config.yaml
num_key_value_heads: 4
intermediate_size: 768
vocab_size: 4096
norm_place: "out"
norm_eps: 1e-05
rope_fraction: 0.5
optimizer: "adamw"
beta1: 0.9
lr_head: 0.0125
final_lr_fraction: 0.0
batch_tokens: [8192, 16384]
max_steps: 8848
Each number is 128 + 32 x the weight over its row's rms, rounded and kept within 0 to 255. Layers, rows and columns count from 0. Numbers have three digits each. The size before them is the row's rms in percent of the matrix's.

# down: layer 3 MLP down (transposed), 768x192, rms 0.0588, rows 82-210, columns 48-95
# up: layer 3 MLP up, 768x192, rms 0.0674, rows 83-210, columns 48-95
down82 111:135091124135128146127133194026135113134152109070150140109122118195135128155182163128099163155125149072130173067062166134181144113107134121087179
up83 103:120162130135093095132139146123161108162107139083202136125145121087152145074089187136128178147113157153160109115131150143128108133099114144130152
down83 108:146127113086113157136126089095107086110153091134100092099123132189071113139176161141111097172123085159088125119035132120185171158097097159108124
up84 100:099100156173141129140081170089127101130107192088148209109122088077085094070130136079134057120140135118172117125058116143120164135172152169158109
down84 100:108149154166159141057134113080149118121117102165171132101138128087109116132105101117167086129133101089082180179121082092134162161114098093138127
up85 097:139107079172099112159122117111138147136143090149155201120110101092117145143099104144102089132118222077086090145126071093152121161200117133166078
down85 098:106113111153138129155150134159054149186143111120185109139093135140115156126140104143054086101153135046120153102105094129083128107161064159144071
up86 101:091147134164138123194052125125149117059145162142143146093139076139168154100107141163129134140138112135179097129128099131171108107134132112180110
down86 113:153103135079095137108110149098112094154157124109184143130124117205115101168121163115134115209109163134136122106071088182164076144154096109183135
up87 096:147127135189130122145123121137118130096076111105135120103131094145109065134172086070187155156114085109141085104149100130103137124185094149144134
down87 090:143143152087161168125099143115136116134149090094108132150094148164095102133138026153143108139125157120112087127170134156124080144165062222137155
up88 098:124126122139116132153085125130150153131092116108116154128146096111104087168136085136213129123131140162146162176169125131111123179106098148132126
down88 105:138112121141153116036134186142138084134111076096115151166099134159141130172080153170131144136133137126156179084190090070169096145147163113157144
up89 106:118108098139122176154064104160121100147094091109078140117165089110147153096126123165222102138146173120131170132140121152111128166195137117086112
down89 108:094109132084085172100139128152111097144125097121140143150098175118124120143132120161122146157095126115096128133135153088128111093078204152147133
up90 092:180178108146114121055177080165165134183116145057097209100132117148147122091102128146142159172164174195154152123109101171115060143137148085151118
down90 092:060128150182162092113104160139142045115151091113131135144140100097158180106110217132190139153116133087120134108102098129157112186093160146190099
up91 100:128158135101098120129114135108133159115174102141128108122183096068130059039155140104164129114133155122119116141152113163137125211112172152181175
down91 101:098148167135089096145102100102169137175236098128130118124131092123115121140152164114156103129092136249064186120130173136149134178136192111220119
up92 099:100126115147111134102105110099106181112116199119129114130098181105105120066131146142109113111125109080142171124064133177145176165121132150108179
down92 102:104120164134158140111108151161068099075094146116127095153151069126148126161064198177129131083089129172103101131061133112177131161140111172062150
up93 101:112142107100122139155074139179129063105116162133087184177115121088173111085090127190164130139094188162135102147099157203114139138123099139089097
down93 097:141073143115104141122137094133096083065113116090093167129076149152116102153176149157096119105138146153137086082081135229163104168187140149140141
up94 096:126117131128081170173087139148156185126082105146131137094142165092057149121141070146164085186144133196133120076071069110128125136175108100149163
down94 092:151182069088140113106116108151124118122105128086123136102130141129144085146110093113172125143103112093180069147140123079061104138093118104120145
up95 100:169133093169092083110074124125147133207095150084156136136137072119183132117086125155109114167215168140129134107109141116165105126101110105104148
down95 097:197064118101089172140082130145104077141150134081194160126117213106140091117056094122107088156200173100044111118085093094125104152171146152140123
up96 092:119134115135067160129106132149147176111152148104226132155125132055147089114162177146117092096156162132132194134129117150100089144090106114095121
down96 091:146142123154148120131147145145138072148162124110129121159123118177130163136146205157060135104168106132127173106107113141187136156146092182135103
up97 091:116149055167097147172097142115169105137159200132070120112145133108165115143100097145146079147177113121124150113110178079057076171099100127135154
down97 091:149122129129105102092099136187161190157163131130092140249187152157161126184093121116181146142151074129136167110151070147107119142151135120128125
up98 094:164142169102066210110136173099122114125103151087224099104207119172111113134130165136137150169155137096168154096103157125117063112076114110147112
down98 098:110085092124078189098088123096089096150207095188108171070143129179128137128132183117155166138157131139099081136100112120169178144121158101158193
up99 112:150157128129107137108098114173091147194126130127097138121134165089105137114167090086127135114088086098178147152120129060108139145138180104125165
down99 120:081116159107059154103093128136112147141101167121132108090126119067170133082124114100128134128112124177152089120090126116109127116137113129144147
up100 115:077070139100146137088150116091170102113102137161083104129175125156135174087130078115098127141125161156137186104174117119127125152155067120102145
down100 118:133132193138141156124122094110085086100161168138113201110177113101154120136109140066126202122154115096129180099127116126076147163152177103096071
up101 096:111146113143079157152127140118173178159141140117092070140122067115035155129105136157180113117149130207126112107127106128099088180149089165116144
down101 090:172165155155172134084175148113115100131130131148106178101144120117109167118121117093148135104103102115086133066151126101147092178134153156112164
up102 104:139108115078111136104139147133140121154116147149156117035128099094155066122150150081181140141148165146103122091072139139143091137138134196132086
down102 102:121129117143179150085090171125117130138122102184097122173127104132150065097151157097181171136130111128112140092107142220117183139111152075156164
up103 098:118167147166112143152125101092096155163153088131091168073169199121104166071133126159145114114127096123142095147168167093181193138117098060103150
down103 104:135128161090151120071104120171087138157156127116123144098136158124114104131094114132188140130114104182084092152158181114132070108141073100103141
up104 109:145112118123113099140118124105135171131158107091081083081184082167122074148134119174117084124187158119171136175141149127089091142105067163184204
down104 105:121107146113132144112154121106141103192203134086128068094108109155145126090192071179109105094143166197115125189122169130180092111123102170125180
up105 099:154130085096069118102064149147093137148121157168083148129103077078102098126122029179145113097202122102136106177157158141156086132138156115068100
down105 095:160138176134105129079100142136136188091123148139104144125139077114112146205113135169135157118140102115135102146146097117111169119188135089125120
up106 102:135101182117113110156115115175119113123131161110108181099097156101106162154156105106127125083132169152124109116115177075128175152112115104132186
down106 098:061062156108167136090115127117106101113146118111117151144092145107126084147134125165093103137117170134105134074206147146113142115123140107174156
up107 093:145128130129100123158108149153059089115147145126147151104163123066110110099178151148157127077159115132119067153109111179122133183169099135164138
down107 098:151111128150087171137072148129101111136185115074122170101136121151139140151156164132113155151129118095084136088032169146191118152106147071176160
up108 093:096125124134089104079099131146147139137112184182127138084179110115172129157077113151101109136134170174139124115194192079101109159173178142137105
down108 102:093095154163133155109149162168140148107126178156170121083125138100172151163101131117109114107148130145117157088148092146130134107138130123152137
up109 098:142139107088103100147099139192148133108074153095163142120143126098167125142148143138069127196142165129139038091113124108066162128170144157097129
down109 097:163143088111131096148149120130128055123126138124132130127113164113099188134140173173143142115155132096173089117085099142114115122161138177043127
up110 102:128110113153130110176150145127181181163142142168082124086093126142113122113179089161143072109158135100161123111086132138161096196156151145109156
down110 107:123170138163139117160090170097159159143180113179076082181100114113089114131161133118178141096090070119095204111114105147109161146150186082174128
up111 120:111123117063164137107111091183131166145142106163100174056169161115142134079132079081145099087133116124139132107173105119175123134111138164062147
down111 128:122078144085078165057077101154120117143144185101093122088129149143137158112104118156125160093142136127111137127159184087111055144073168119134144
up112 086:072091108138108158142067188110058177140067119121100118087131124135128158166098086154146154122143104176112128175134155130167148156099115137141103
down112 101:141076121129127075126135147161172100109151154111139159100134167122147100182152106151125130138167154111124125092161121117111125121138092109094144
up113 100:173138135115113133107083166161082147141145164128116151172161213056080075158109144105117121128143132160147146154074081098131155092103109082173103
down113 102:151188148103170115159169115119158173128107158125127108073191135136123071144128115115140135096181089108198147157139160113146072157161073195109154
up114 099:088094167147118078146093170108155187168161091168076202112144099067119099172119098094128056087131117084140129120109163159167086132123112180114207
down114 099:111103151146123124129172141139104161133152130117194118105114136131169188144167110113058125085142131123161107099158061124175166131090126124085156
up115 101:146151049104119089100123201137112143146157136121203145177140067121082138132113106157108121168172183148085130124114112160147096154073137078112101
down115 103:127097149216108109095093103080134111122130136063144095136187109141090110131116160172173188132126113127173100095151134186105128165175106119133107
up116 104:121161133186124106129115116183070126131096080111216158103153160086124125093112124102120109115128107133093161136096077142151174091148131118077197
down116 104:086101191121154097092086161075108169179143163146136095091120181150127128118109113185139153101083130135126160149142164152105102164152092128083174
up117 094:095110150166097098146126160144130181170120139126119178078119109107099177117200149078171124073172157140103129135098082110130156172081133149098164
down117 096:153125202142107092099101060048092150105067200179116124141119101124129121130124160096130119162152095069156161123099170065108119128072145117176145
up118 093:104134159139157098112184159158146175181070151091147156140092113149122174182153163112137140108138072086143140109088101146101113137155153116209123
down118 094:135191103127160130102144153140164138139095197074108134115090118144081060173160169150160106141119158068166094141093102100128140155179107171165108
up119 104:106102125129110167073116091092121100115153121143077133089174107116172144124116121132147073112101113140152116110160101184110124163125128159128190
down119 105:104109190157094173117152112138144217118131150168146150131108117101156154132101136157119124113146126125110116092080096088089118145100166131131151
up120 105:187182130098123147093179147122189111138143133123099141147213103164142103167111163076139130077213118123111172132167140125132138177162158123116087
down120 100:173113117156068070105119145130147130114127149101105148137072128105130118156090107125148126107134129195088099163134117153110146108207091191110121
up121 093:119128078129129150177128135150117150079120122087097143072101121144086119132143092135172152156096135133157119148140152083168103175183159131081091
down121 095:130136099094123106100104154136129192113118128152139151132074100100132094109168097136185150078144167072168174155105088109109135146162174148114122
up122 103:102108082145113079111127101161150158114103105146154120164111143106145091101091060134092060096127103119112087172119126120129102125097108171175092
down122 105:120128203087113151130167127163120126184130122161135068164131183101131142121156105153090127110089121078140116139079165132127116086026155101123119
up123 098:125142138144075125130129124134154117177114137075164177105099133182147168213071132182110135094150146165142166119081112181173188135144154118097121
down123 102:122094141084122131131100139041117185133146135135112152113149108118144132169096209145154162146125163063159118090045098134133133145111126158114098
up124 098:141157190178139130099150091109084154107165086089112133098112171141141117163160137069190176106129130124163160111081118109058109190134088141111163
down124 096:172161117101107075142152097149116118127194071153066085126146093097160071122150089129173224133115122123114124123111109158116098226137074167067174
up125 099:142122180084094077110068174129144121123079113109094157107171110084162116138125164103166132120184172093146082143106118141159125093148105126160106
down125 104:147133113148086105095131083105167105185132111119158117143152148081105139129090145190133117181107201107139123139116074084109095125116103101120142
up126 100:112149135136150159143138168134120123133119153119140104136173100141112095125138102109101043160136122166116112056129128092101053158138096143098108
down126 103:119093085072121081114137112114082055168145112090159148080138137162193122142073145102156086079100109211142098158134152079137147147107157142177171
up127 093:096101091158147133215119136174108158098154092119114143084189098131094114084168151071167127113101152130124096153121123109176122193150084203083159
down127 095:134122103079135153126107129191120149142106124116123103189081101154122130122096121122174159149117147111054158158137138091102065112104131066130177
up128 095:190149058112135108143143140172087137164113206102171120162152074153099160123079140140122089120100175087196153125095121162086102138122092145068077
down128 098:129147112135139122127150098162117125098217121084167112189140105125090150127108152137130205135122149122139094119159107160183120116135141125214142
up129 096:113144103128166099089080116130114159171124103116086138139087158135090115046137119132162191139121162106129122145067093102130169086076169149136083
down129 094:082123114209137152165105109108114160124142141180147129120202146125144148150123142126090144118127128139136108052215146173105135082098123130161138
up130 094:074139095137126040121094096089138173106099152099131127127163181090179160056149125109100093136222160125183158122153186095157154097103126087139165
down130 090:128158080106057156092075146111160120107132118105128165166146135040127161106154096115105119134185113114054098108143094124157134156162104113116097
up131 097:170131116090023139142122098101111143134154110163155118129119110074092128129105116163084033152156176142142106104157146131125102116113122160154146
down131 103:147114150131138159123125140076107093168055096206134096074122103113120113128128153177123105108076134104193107174155122129164169092118155148108094
up132 105:202131102109154096149107076162172081130123128106126203170101082100079114127174118152177101120191151154156119141124102128074090146140077149110190
down132 099:102129142072120083128089120116159149098117173128099198127092122139124144132096158111120092147110075140174138138094204141076169115099139161107134
up133 114:137096122075170122120146203144125136105144100131089115104128166132098142163093102106095081116144091110164185118111104130149107136113105186067136
down133 119:137090167125126119107111105108139122128152168135167101088096162168165148103131108166104138127134127137121118117193176120151079114075135099121135
up134 095:104182116160124134089156173109091147165122094160189160132168114183165158159149136143112094112112064156157165156082108150169177171131153060135120
down134 096:203098144132118193076174119130086106098180143112116100134137159123098122124121145131135047126121065150073130182052109126160074100138086130107120
up135 103:153074124153132089172108169110130166186127134102097162109172155140130059108145133123165133144120182138088160159155103145075112122195115110153093
down135 096:108165114114119141104095142110125166096079161125108021159149154112154097141102114060201152123103170099126148156097114098096102132142123063109155
up136 105:129116082149105124131062165129159158157137124174112125147159155084123156106091106201165084121129184114133140122148084084084095152136057130082159
down136 100:109142136150153129093093134121130177113155163147129181131172159109123150179106118042176097116146117093145186090098103150123116083159132169157108
up137 100:135183123103114068085105119126098133162112115076177133097155206097162090076128157096110143094102146135210137158138136104171137131077127091129112
down137 099:159133137069101151143058171096138066130163098154087108172141126185129191122129117097166076137130104138106088147077121143151122142120044176144148
up138 104:165106105128143143112131140159111209092079110102148109126157183121183139086096117136180128145123103100106128141194120157097121137086124145173115
down138 106:123123132139198105154142151133178105106103186116116114124120115077081117151166165162102167149125146075110059168145119163214129112126158105119097
up139 098:118138092116165081157086159123076117093128117143094170097160123115071137122169130126161112089111163176129139142089121161093121140149107159092109
down139 096:105138071139096149152086098129108151090078142122111075082125166083134181136095090136219148095082126116117125135114133103066095082151154100111159
up140 107:133159142176086144082185167156151146100122129138068180124153142086121084097158135126140134159153126085138116152114089156112137127157084138098135
down140 107:148094111159065103148141129152125142076093135146147102094116144116178153175190120137131178120151159133058096168172159161120122089079111070108124
up141 102:130131180126134097107127098138073150151159104142120131111152094109149169084080121062175144177182171085134112162089111146099109102098098118168122
down141 106:161126124138159138096149089096123041137144183110148086081152155173150125145114166111176160169143089064127112083129136143108110172127133159117129
up142 101:150120065121133128152165118130199141079088114135107116103173177117157066076119113131125126152117156158132119120158085143165111162142148132102094
down142 107:119089114177134129155133134124099082140124119128118147179131076149086135130147209110146138143126090122140145118076167171180140130148111109141122
up143 106:113178089187093128065128142178144217168152199119159144120160179090101120142099115127117091158156107120164137132162168112129118110168149138118166
down143 093:067168171162147154109146139097189142073128129161136153077144074089115162110156149206136193100110151097135077130138105111146131112151059105125148
up144 102:121134036150124079145119097099086089134093130138114124021085101140083106155127112138102126101142155125123126183161136111132163191139128129162196
down144 098:152147100141103113163128185105132095137110192102126197120130131133080099161102102145166146139169156151152141126158226140116158169106093128163169
up145 098:087147127139191138126111131163102167068106127129169204124157079170115165115116117089180067064105140115166135126106116128156157129162148124123097
down145 103:082171133131102116141102134130143210158111123189132120161123160112152104136146140098119139105116130087135116165149160137171154107128090110161161
up146 108:159150135115142125112064141099123146093145112179126176090106098094118117079147121122137092132166164088120147159114073123134161172114087117124112
down146 123:165112185117159125089110178051166086158180217096104136110121162181188137235181160166137156135178127083129125081120115167125112153127165095115172
up147 088:129216097143146109216127147107118192151176109074120166138192087141094119170115129122179148154135239177160107082103124072134086155146105135113092
down147 088:156094107133134146114171146117127116104074096129175049170107080156142088126146091157135124126041034116109141105096091159151118125129146121143148
up148 102:165165114148149117136160176137144172162151128122101114123146116132102127138108141166155141086118100127151078140109130168126165145081207120092139
down148 106:156172141178129126164169158088181129142112115136097088120103126218080089139139149109127185107098148124127128159080176139154112191145139110142206
up149 100:116191126117117110139164180091088134183111116175164064175157096174139127144130131045101150092107147183150148125113201099140136211127106142100128
down149 100:130109135144081131115157140110140100110114125110184096097104058191117136127173185104153146171128079146086137143165164110126130127120136105107150
up150 093:122163172163145107104124071144092149162165141121114129074175147129099156117145069192135155167172122140105106112116149101111044145170101061123147
down150 096:146150140097157099103098145142085180144130127138112058113081091091160100146127112094152171107130159116152123174087066090134131126147137075178099
up151 102:125149097105102178122107131119049136189142132167143121136103154102093134134090134154082158106105143119168150160184153085159148109175084156075102
down151 102:129125133108124148097092091171095098180168150165145073167140133081069126091086129158062081091106138096162143119125184086150128138122132215098107
up152 092:064108108099079133167107107160091081072096053141120150160197090087202100118145133113113130132121131087091146135180150182167097167167083132160139
down152 101:188095174189126123116108104102093071120112131104118106148137085186122104093118177090191125156101111129108106148058171126171101143188146097119143
up153 099:118105105149150066108140117115200106036128056125152137150146142089189133164129145080180148100185167155165108126139106082111113106209090096103139
down153 098:150118086129104093117139174104140058139138165121121111147093144155132097115039200134106105123118117104136151100113149148191137145142146155138135
up154 106:210171136128151149122077101219109107165112121104119151127190196102149139162082125175084176117103114131142150125099138151157096094151121104179113
down154 105:142153088130125128124159092143121088115088119119168109118094119097075166121131119124120134125093138100085098073131129182057109084152149141133097
up155 097:116124173106094144141143179140081107122116126099135141095131122124073112108090126088204151157154101145135133095099131138106125113168153145182094
down155 094:078091151149118107163057167109121181087066150147153111164173101155133120077098127079141104071091180123126188097072104079130134132141133127163134
up156 099:144120142119141108209095117134195146144152139130101088140127176112173136135163098121128092059119171163110158160162133110078180170186135104209176
down156 099:127074144097123116131116110092170138095132109165156110149160136075154194122108113166096098175088080140099090091124174131146169123114167096074058
up157 099:151139112088081151159142156151115163166118058133183166134107139065158116130154146118101136098121119098092120102160075191019110137163126106076163
down157 097:156110067139170142108075062134194156099056117122137124171088100078161129125143107153111107149103156121104130106072136081182122094061102100126150
up158 103:146185115101146150154128159134141097069105116106137115063109124149121115127088116148163130114187212149150097121130096133074119134132078101082077
down158 104:132164149134101125108061123147176056127121157116135196182029135229129143104128134171107132114137105145090152157126094122152167101133056171118106
up159 102:096135144177166143160077102109166146092104150154118171147124099136105104074097093067152090180146182117118056161119114095136129146175150142142078
down159 105:085143117169136140116096140112105149077120134169145133125134075090108085149143136116144141100148183124159172162120137171144151181097108119127141
up160 102:146152144209107159145087099151106133184103065103104110093113069141069118142151106118173108132159135147129168106189077119107140138225100116141150
down160 098:153132117150140136129101115121137104154077128133146070142100120132098151105145095059106096188097075112124134096175121148151129047167079167173143
up161 108:158137169132107142137143111113075111140104075078112136106120199142163119124160119105202178151148094116129178133118105132098153132117163110199107
down161 103:164132144159090169130083132130218170111115094154089092141131161094164133139169098193186213200135162151108092172094082075138113123179187095166157
up162 099:128152191123057099106088108119071138091158119130112111112112143175131133063065076119099146134120146135192124139113145140132133181094080149182111
down162 098:065138172106094114165103087149205089121135129104102121100183102154141154048054141084176172194081127139115112104086189152158106150150107174103124
up163 101:129148133180163111077162170126134150120172174085129125168178114085094091155106111147153103083133117119129202168173117184150129133129095170081177
down163 102:113133177176154093092112094132146084121088100134025055176151131072075151112120183106150167123110122121136138192142112142133144144140105124096143
up164 093:107113091145119077100171132151099152141125138111172166201158183097122147166117138105194143121144144145129103193173079142078142091111147117150174
down164 096:133091108053115103123106119128127149081103116135146123109112138127094094135057131113157176192138146077065177116074149161119089148096074188143114
up165 098:125158125139154148152150083143136101137168142133113168165106146137181128123115128144099119126119152156127126072108139134077142148139168074151097
down165 101:091118169100114122092110060080182091146106128075138101110148107119061095126151129176142155076129124083138116118154134118157135141157178129134102
up166 110:110142143136104125122126147153116150120128164094198104118099135146155100137076117043111124152156103164126158100087113118118157125088126092165104
down166 105:140099104082127120142150160138132165105127130097108141192150177138132122108075130099147087189133072114145165116085109130120111134132179139170110
up167 103:110117137142151157092146110129128117055122135156123072098200129119148165163150138104156133133106170140100161149086138120112124152118158141152080
down167 108:144155164108173189117122195087124119159097113111140070154099136170134037129166136128170149113172137108091092090161160107113091139176148177167134
up168 099:156153116081114106053155096172114103203131147119133200145090097116144167077138137089097100106133178094172152069085149103133153118129130082144136
down168 106:132096125120092158137156165104168070129149147122084093131191088206115155099156134170184131117146099134135115129076181092117122172148120135126174
up169 101:150141043172150152170166177142087176138145132199130114132120150175114044071132114129135084094104133083123116172142144104118131153111095072113113
down169 100:132111157168134167105090157138187122184110102098115061132167177135067118119129160177089106144119156113132143161123133068124091146096058143117123
up170 095:103135097136036172169109167110110130118126101121126064142135108116052161128147099099133115159126089194109143100124133104143105170115092128176117
down170 113:123101122151101095097137150173145117143148101117121182127154129123112166145144161113135139134196134154121139111194137143126092131100130117078077
up171 096:123174140148107034093143126115121118173138164167124169149151139119066093138117145137134116129102144125201200147128070125102083120074169094165108
down171 098:175095150079113086133168126133139069115109152184102148129159112111125176172140155174122100096105044110110117116084121170162104135121094152119116
up172 107:095126152116149107124129106160124183183174141171151142097183192096127112075091117157092128144101114136117139135184177105152156126145092149141247
down172 103:117180166078171140105149153143168139154211163119089084073133137087108130109101084169075176118134119156117127151201091080108105180128085073109129
up173 099:079151143156042125132148060102122170152123104144154105138106175064132174132049134161114153128140149140140125107153147119075155134079134061137181
down173 096:172167117167069115122137141121116130109203100132154150175159145088155168113078130151109121132125138161107114143070156082121116099183134090142117
up174 102:115173157139051175148137136154083152113150080103079088144211102131101114144072148053148179121212110127165124158052139140056069144115070102140098
down174 103:111151165133176162121098149117124108172103143123144074125142097130137099157106166125173196150175120111138155146140136126103092191164161172169154
up175 093:092166175106136110147097168139160180106104115150158081064109075126136095112160126085132087116155119110150105101081088050136174082114109141120182
down175 090:146095073152155159131131132127134160157161160113091163106113141113141136121094134090204084116151147132117190105151120100123080169174119161137141
up176 088:134129097084112117090136119136127145172142082155175125186152099145107155150100160152139120107175140129158041157162116175102123106133104041144138
down176 094:158070060173132120128121102117128029171111140157138145148105131126114125125124177159113113104141101121089170131052123144155097112115134167126124
up177 098:130132070160094120112099099140152160114181093112126166074083068077098108136120113084182103097163166135137106104089175129148089116143090177098144
down177 096:128151098126162091072177136130099098146166117078124141153100072111130138120141123098181113099119099078150085137151091135199089139161136071121161
up178 098:128127157156114080125117196125159127115132109097128142095166172132058135098112143119142118126133135134093174184142119138107101141103163132176119
down178 100:143082172138061162092051092081130092096168084139111134147163149170115132090102126119131088153134150152116114103120115146157140136200177211120152
up179 092:115180114139139149148134108107113102149093160132093141142091152103137174086113137179080128116137175111164182158080054086122128162127091173154099
down179 091:089122184094163105118203156089146106106054141095145051143117123173161144131148152120150119118086100076134132093144104111154149114131104118088097
up180 096:100084173208125096139044124086123156142135096176142119091186129149145183108134059127155153168123160104147149146165120099106147193195109060167181
down180 095:115177126138157152130137142099099117089164171123098072071123134096108117157177166103159146161116156126092090155167063114119138119089098091125101
up181 096:132150146134144119121185151076205181211102131157143116153113094157199137147124112127065143099158135126197169084145078187109096099091122124120075
down181 099:107195108157111130137178111156096103119109114093123106124098151179103113146148141088112093114126047157103085120110158150122123173101104154048152
up182 106:150125109125125108104142127127118132164155109146172124115070179108132110096098127149147103079125221143157079139155121130121100094069106081160114
down182 108:107148134167170153155141055142152080197164160164172139120089167065145090099140103120076138098154157074144096115149093067127119115140150095099099
up183 078:130163181097149200106125129139101188113148141105104146085074090127062110175112076120207126134120101146208151118072115102134121200131151131101112
down183 085:152139130121140055082106149097144176088126125170077126080099119077170102149127124137144121117146105093131172107120092111144127120143126132118154
up184 124:097101148129135167166121096158166130097076106104093106124112167147168127131126108195123145168125158168115150138149102104092176184096168069164161
down184 110:148111176098096143068135158149148134142091097098065133150110151131179125162114143187155159196111131140127135114138142094124118125179168116157115
up185 092:176087120214145158147141113133160133090147127092067097059138078118171131151111095151147097106148130160152107133164165125130134219163101155116155
down185 094:116170182156114110086152094101128142150188118119119121117104107139149145114117127131136145138118054168149051162189142136117134162051070095146177
up186 109:104117083098121130096066166124141147127105114108115163143103150171174117075105129153118128079125181173178146120151138087091135102172127163074156
down186 109:098116143148179150138103120062137103192086129169170202128180118156107149117103094158123126116141135161173120137145120098115151113086172139077089
up187 091:130124151126138114141150118079084133136066171091119145095161130108079154119119121110114066128126088133136157157133120117067150101128119135099106
down187 090:144154125104108135112148160135093175180100142116069159107080142134142117145151078125152134126137177109117105144235102116169089161154134133109101
up188 105:176153081056169122142111188156116140117090117187136168150159168129100133087139106171158103122161144140086101105156197160150076169123197188114097
down188 106:148104124111139118170157128135151126106153053158175154103137155110150110121152127139172106135157029159094103097164131185072169159134121184157116
up189 103:147196093119103150090126099141123176109111178124200150153160115070120113073085137089118169191117126115103127101126163082132162142118088121142119
down189 104:149101131072129171117135093077130135134164137137127096102169114168148133108094158106108124131161066110138103140142206105172155189149121091166120
up190 105:110190131096162132123127099136123148086124124144129133134107101203146116120133113116139096085164160104146106132098121151110072105145070131155139
down190 107:084169172180102117154079101111176148098081109169059102123082152188110147094144125140160169156085157130075089161068108100094150139082102120064081
up191 087:105046114092132128134071139127094173113141116118121111140151179144108080131108096106099131132155103140149092115070119129120128157124115118157132
down191 093:116113096153119102137139164176136067157155059078164116089111148117180199148156126133054136185071133138122167097171135131170135101119138108109124
up192 098:079108114105155143128122189184136135132118144161105186121136060177153121110066112111135171135134167141074118143130091141154081169121069131095117
down192 101:092110126093134179133102094122110084178139180081169130114179164171084146116153129127113135150124120157145171085131186136094119132105144131175133
up193 100:105150087075117097161112088118141134103165125194140107165140153060119149138135143172086141119127156096136114109135138116115195143122153108131152
down193 096:127124073096151092084155105129129110173108121112106107132078110117105149123096128167122147102184117114184127088141138102151117115145134119091103
up194 100:111070150168097097104128170095144156128125161149137132096156136154126018097086106109086112104149189177138095069153132131115120166128096130103153
down194 098:132097195081119164142113101119101084141151106094146097058143147127065116166168176161185134138116117102106061050141110072123089105119125073175119
up195 101:107135145114122139134070127135124097093134134109099124135113136139126100115136119172097156104111091069096128168217129166115172176201093126174165
down195 104:113111154167062152160125176124125176131152155129139137173094119109157191144163139138069139136153125141094121070068164172130156129086137097190090
up196 113:140136092125115115181038130093133124177124124182086137105096093136071163101151137155164154131175181112121127153164119135131126114149063099111147
down196 112:119077158120114139134138198026145083114153133067136138130098110174176136168165168130130146187133150069073142091080122154144138129098165138102146
up197 100:156071142218143103125128089136066147184063189101168118108159107088074197164125118136101136155159122141141131153132156162108175094160151114173091
down197 091:109156119186160174207146098113109134129140080112075092106091070101119090129139118114127142130157143177147112102166137160139136199107091103103126
up198 101:093147133115172110153129128131167160155173165163172152159098091191099141058092123146090133092106113143137131141118150129141108114123162133148133
down198 101:156119159108175098150118081116165060143141127096129079174167075180097080132123162140128127101090129110104128104112148097110113155088122103150160
up199 092:095139119150060094121101117128126089195118165153103135093165098111154163111163143104114144152122122122147151101132174109087057121094125135111147
down199 095:127084144103105116125140157075162091159145116130136126133135119123132107108176206126149116126154071119067119113125194122176102164149091135139170
up200 106:091087166116126124085124150155107142124120141094122155142137126110129101073119142138097108128104093182140148150151147182145149112127145000176177
down200 102:129124143104155146103090138161111114155161079147156128133144145117136125119157132185119090101098103116111108087124110095121075102155062086102160
up201 101:077109064162180115141089101156117110144051182106173148147145147129128156145107122146119154141123090215126099166139065068126165198178136114098162
down201 096:131176090111112070078163151144086143100162117134156107111116140100128093133147117145156103153144084126134126122137108135137105166118065099126096
up202 100:122105166107138036195128141169122108160118123147197147125183119097175131104109150145136151165097139134175098083122140138102123193131141111138094
down202 113:103118131140131142145120120074085096094166116112094133089114116156105119146149157160133113152144062106114135101049169119151147130127112124131156
up203 098:083107137124076119135117137160136130107067102139113128156192124159074176173099078122108178168126095160153154160099122116119136093097144158146116
down203 107:110095100134158087112138119157144124100148134133134124093105159131146092164150101122118111090151174093124142147187121151115119111109106145088127
up204 105:112150109078145076127132152109154114157090122088138147144113105128113067123131121107116096119167152130135131163141097076082148155123111120116120
down204 105:050094141085174140160109129171134043118146100125196144128166081130055139160125190099107111119126167173095170131102105116099123118120110139074136
up205 094:131150068058088135118122195147093143143139178080144158169162065171121097106120130083116097134170163142093167135104119093143041150092145147089083
down205 096:149103144121105100070118127119127107088179148091132136138131079089163153172091100114171160155109157136127117130114137137085174091113167127191124
up206 089:155128112157164123121173150104103117171138120124157156143108053144088098047077165183135135144153204170156092151080137166142107152111122098131077
down206 087:140129106063156173150098104108082054117117130151110107107103181145101164133162195150131109130105143144114061097141112149130129101110073104104149
up207 099:140146113163126175085144144142097145144140160115081081143162112155128136164106114085095137101137094208143139148078100140132176164087172177161171
down207 100:179088174127132145087133142115138083109106128116129055146076072125094110101149187123107093169130102117152095104123149158180096192116061167152147
up208 100:137105109140150098123101073118120146141126156135125121146123096096170167102095111169092128130122233151162159101057135149091117156123055152167135
down208 101:123078122112122115128121125106152124104132122090163083114134127156134165134127136169189161144148156117136100118108189157155117154131113134055135
up209 100:047116162137116124134127152119044206104102115116118098082179147142104095105146147160087109118131152122172136083100118124118108149119053106147140
down209 105:131147151169096153115141166127171186107117103118167101165115218090123103117076148089151123099124138096149155114138116082117040118159189076151097
up210 098:096124036111129083141158134133114142095150102135099128135069105094124090083110154110138106056108197168184136141113127168152100173141082091103147
down210 103:109082074163097147111153105156115118041162114090142114130093153159101150117119107121095112144147061095128153161099144163152185094089091156158107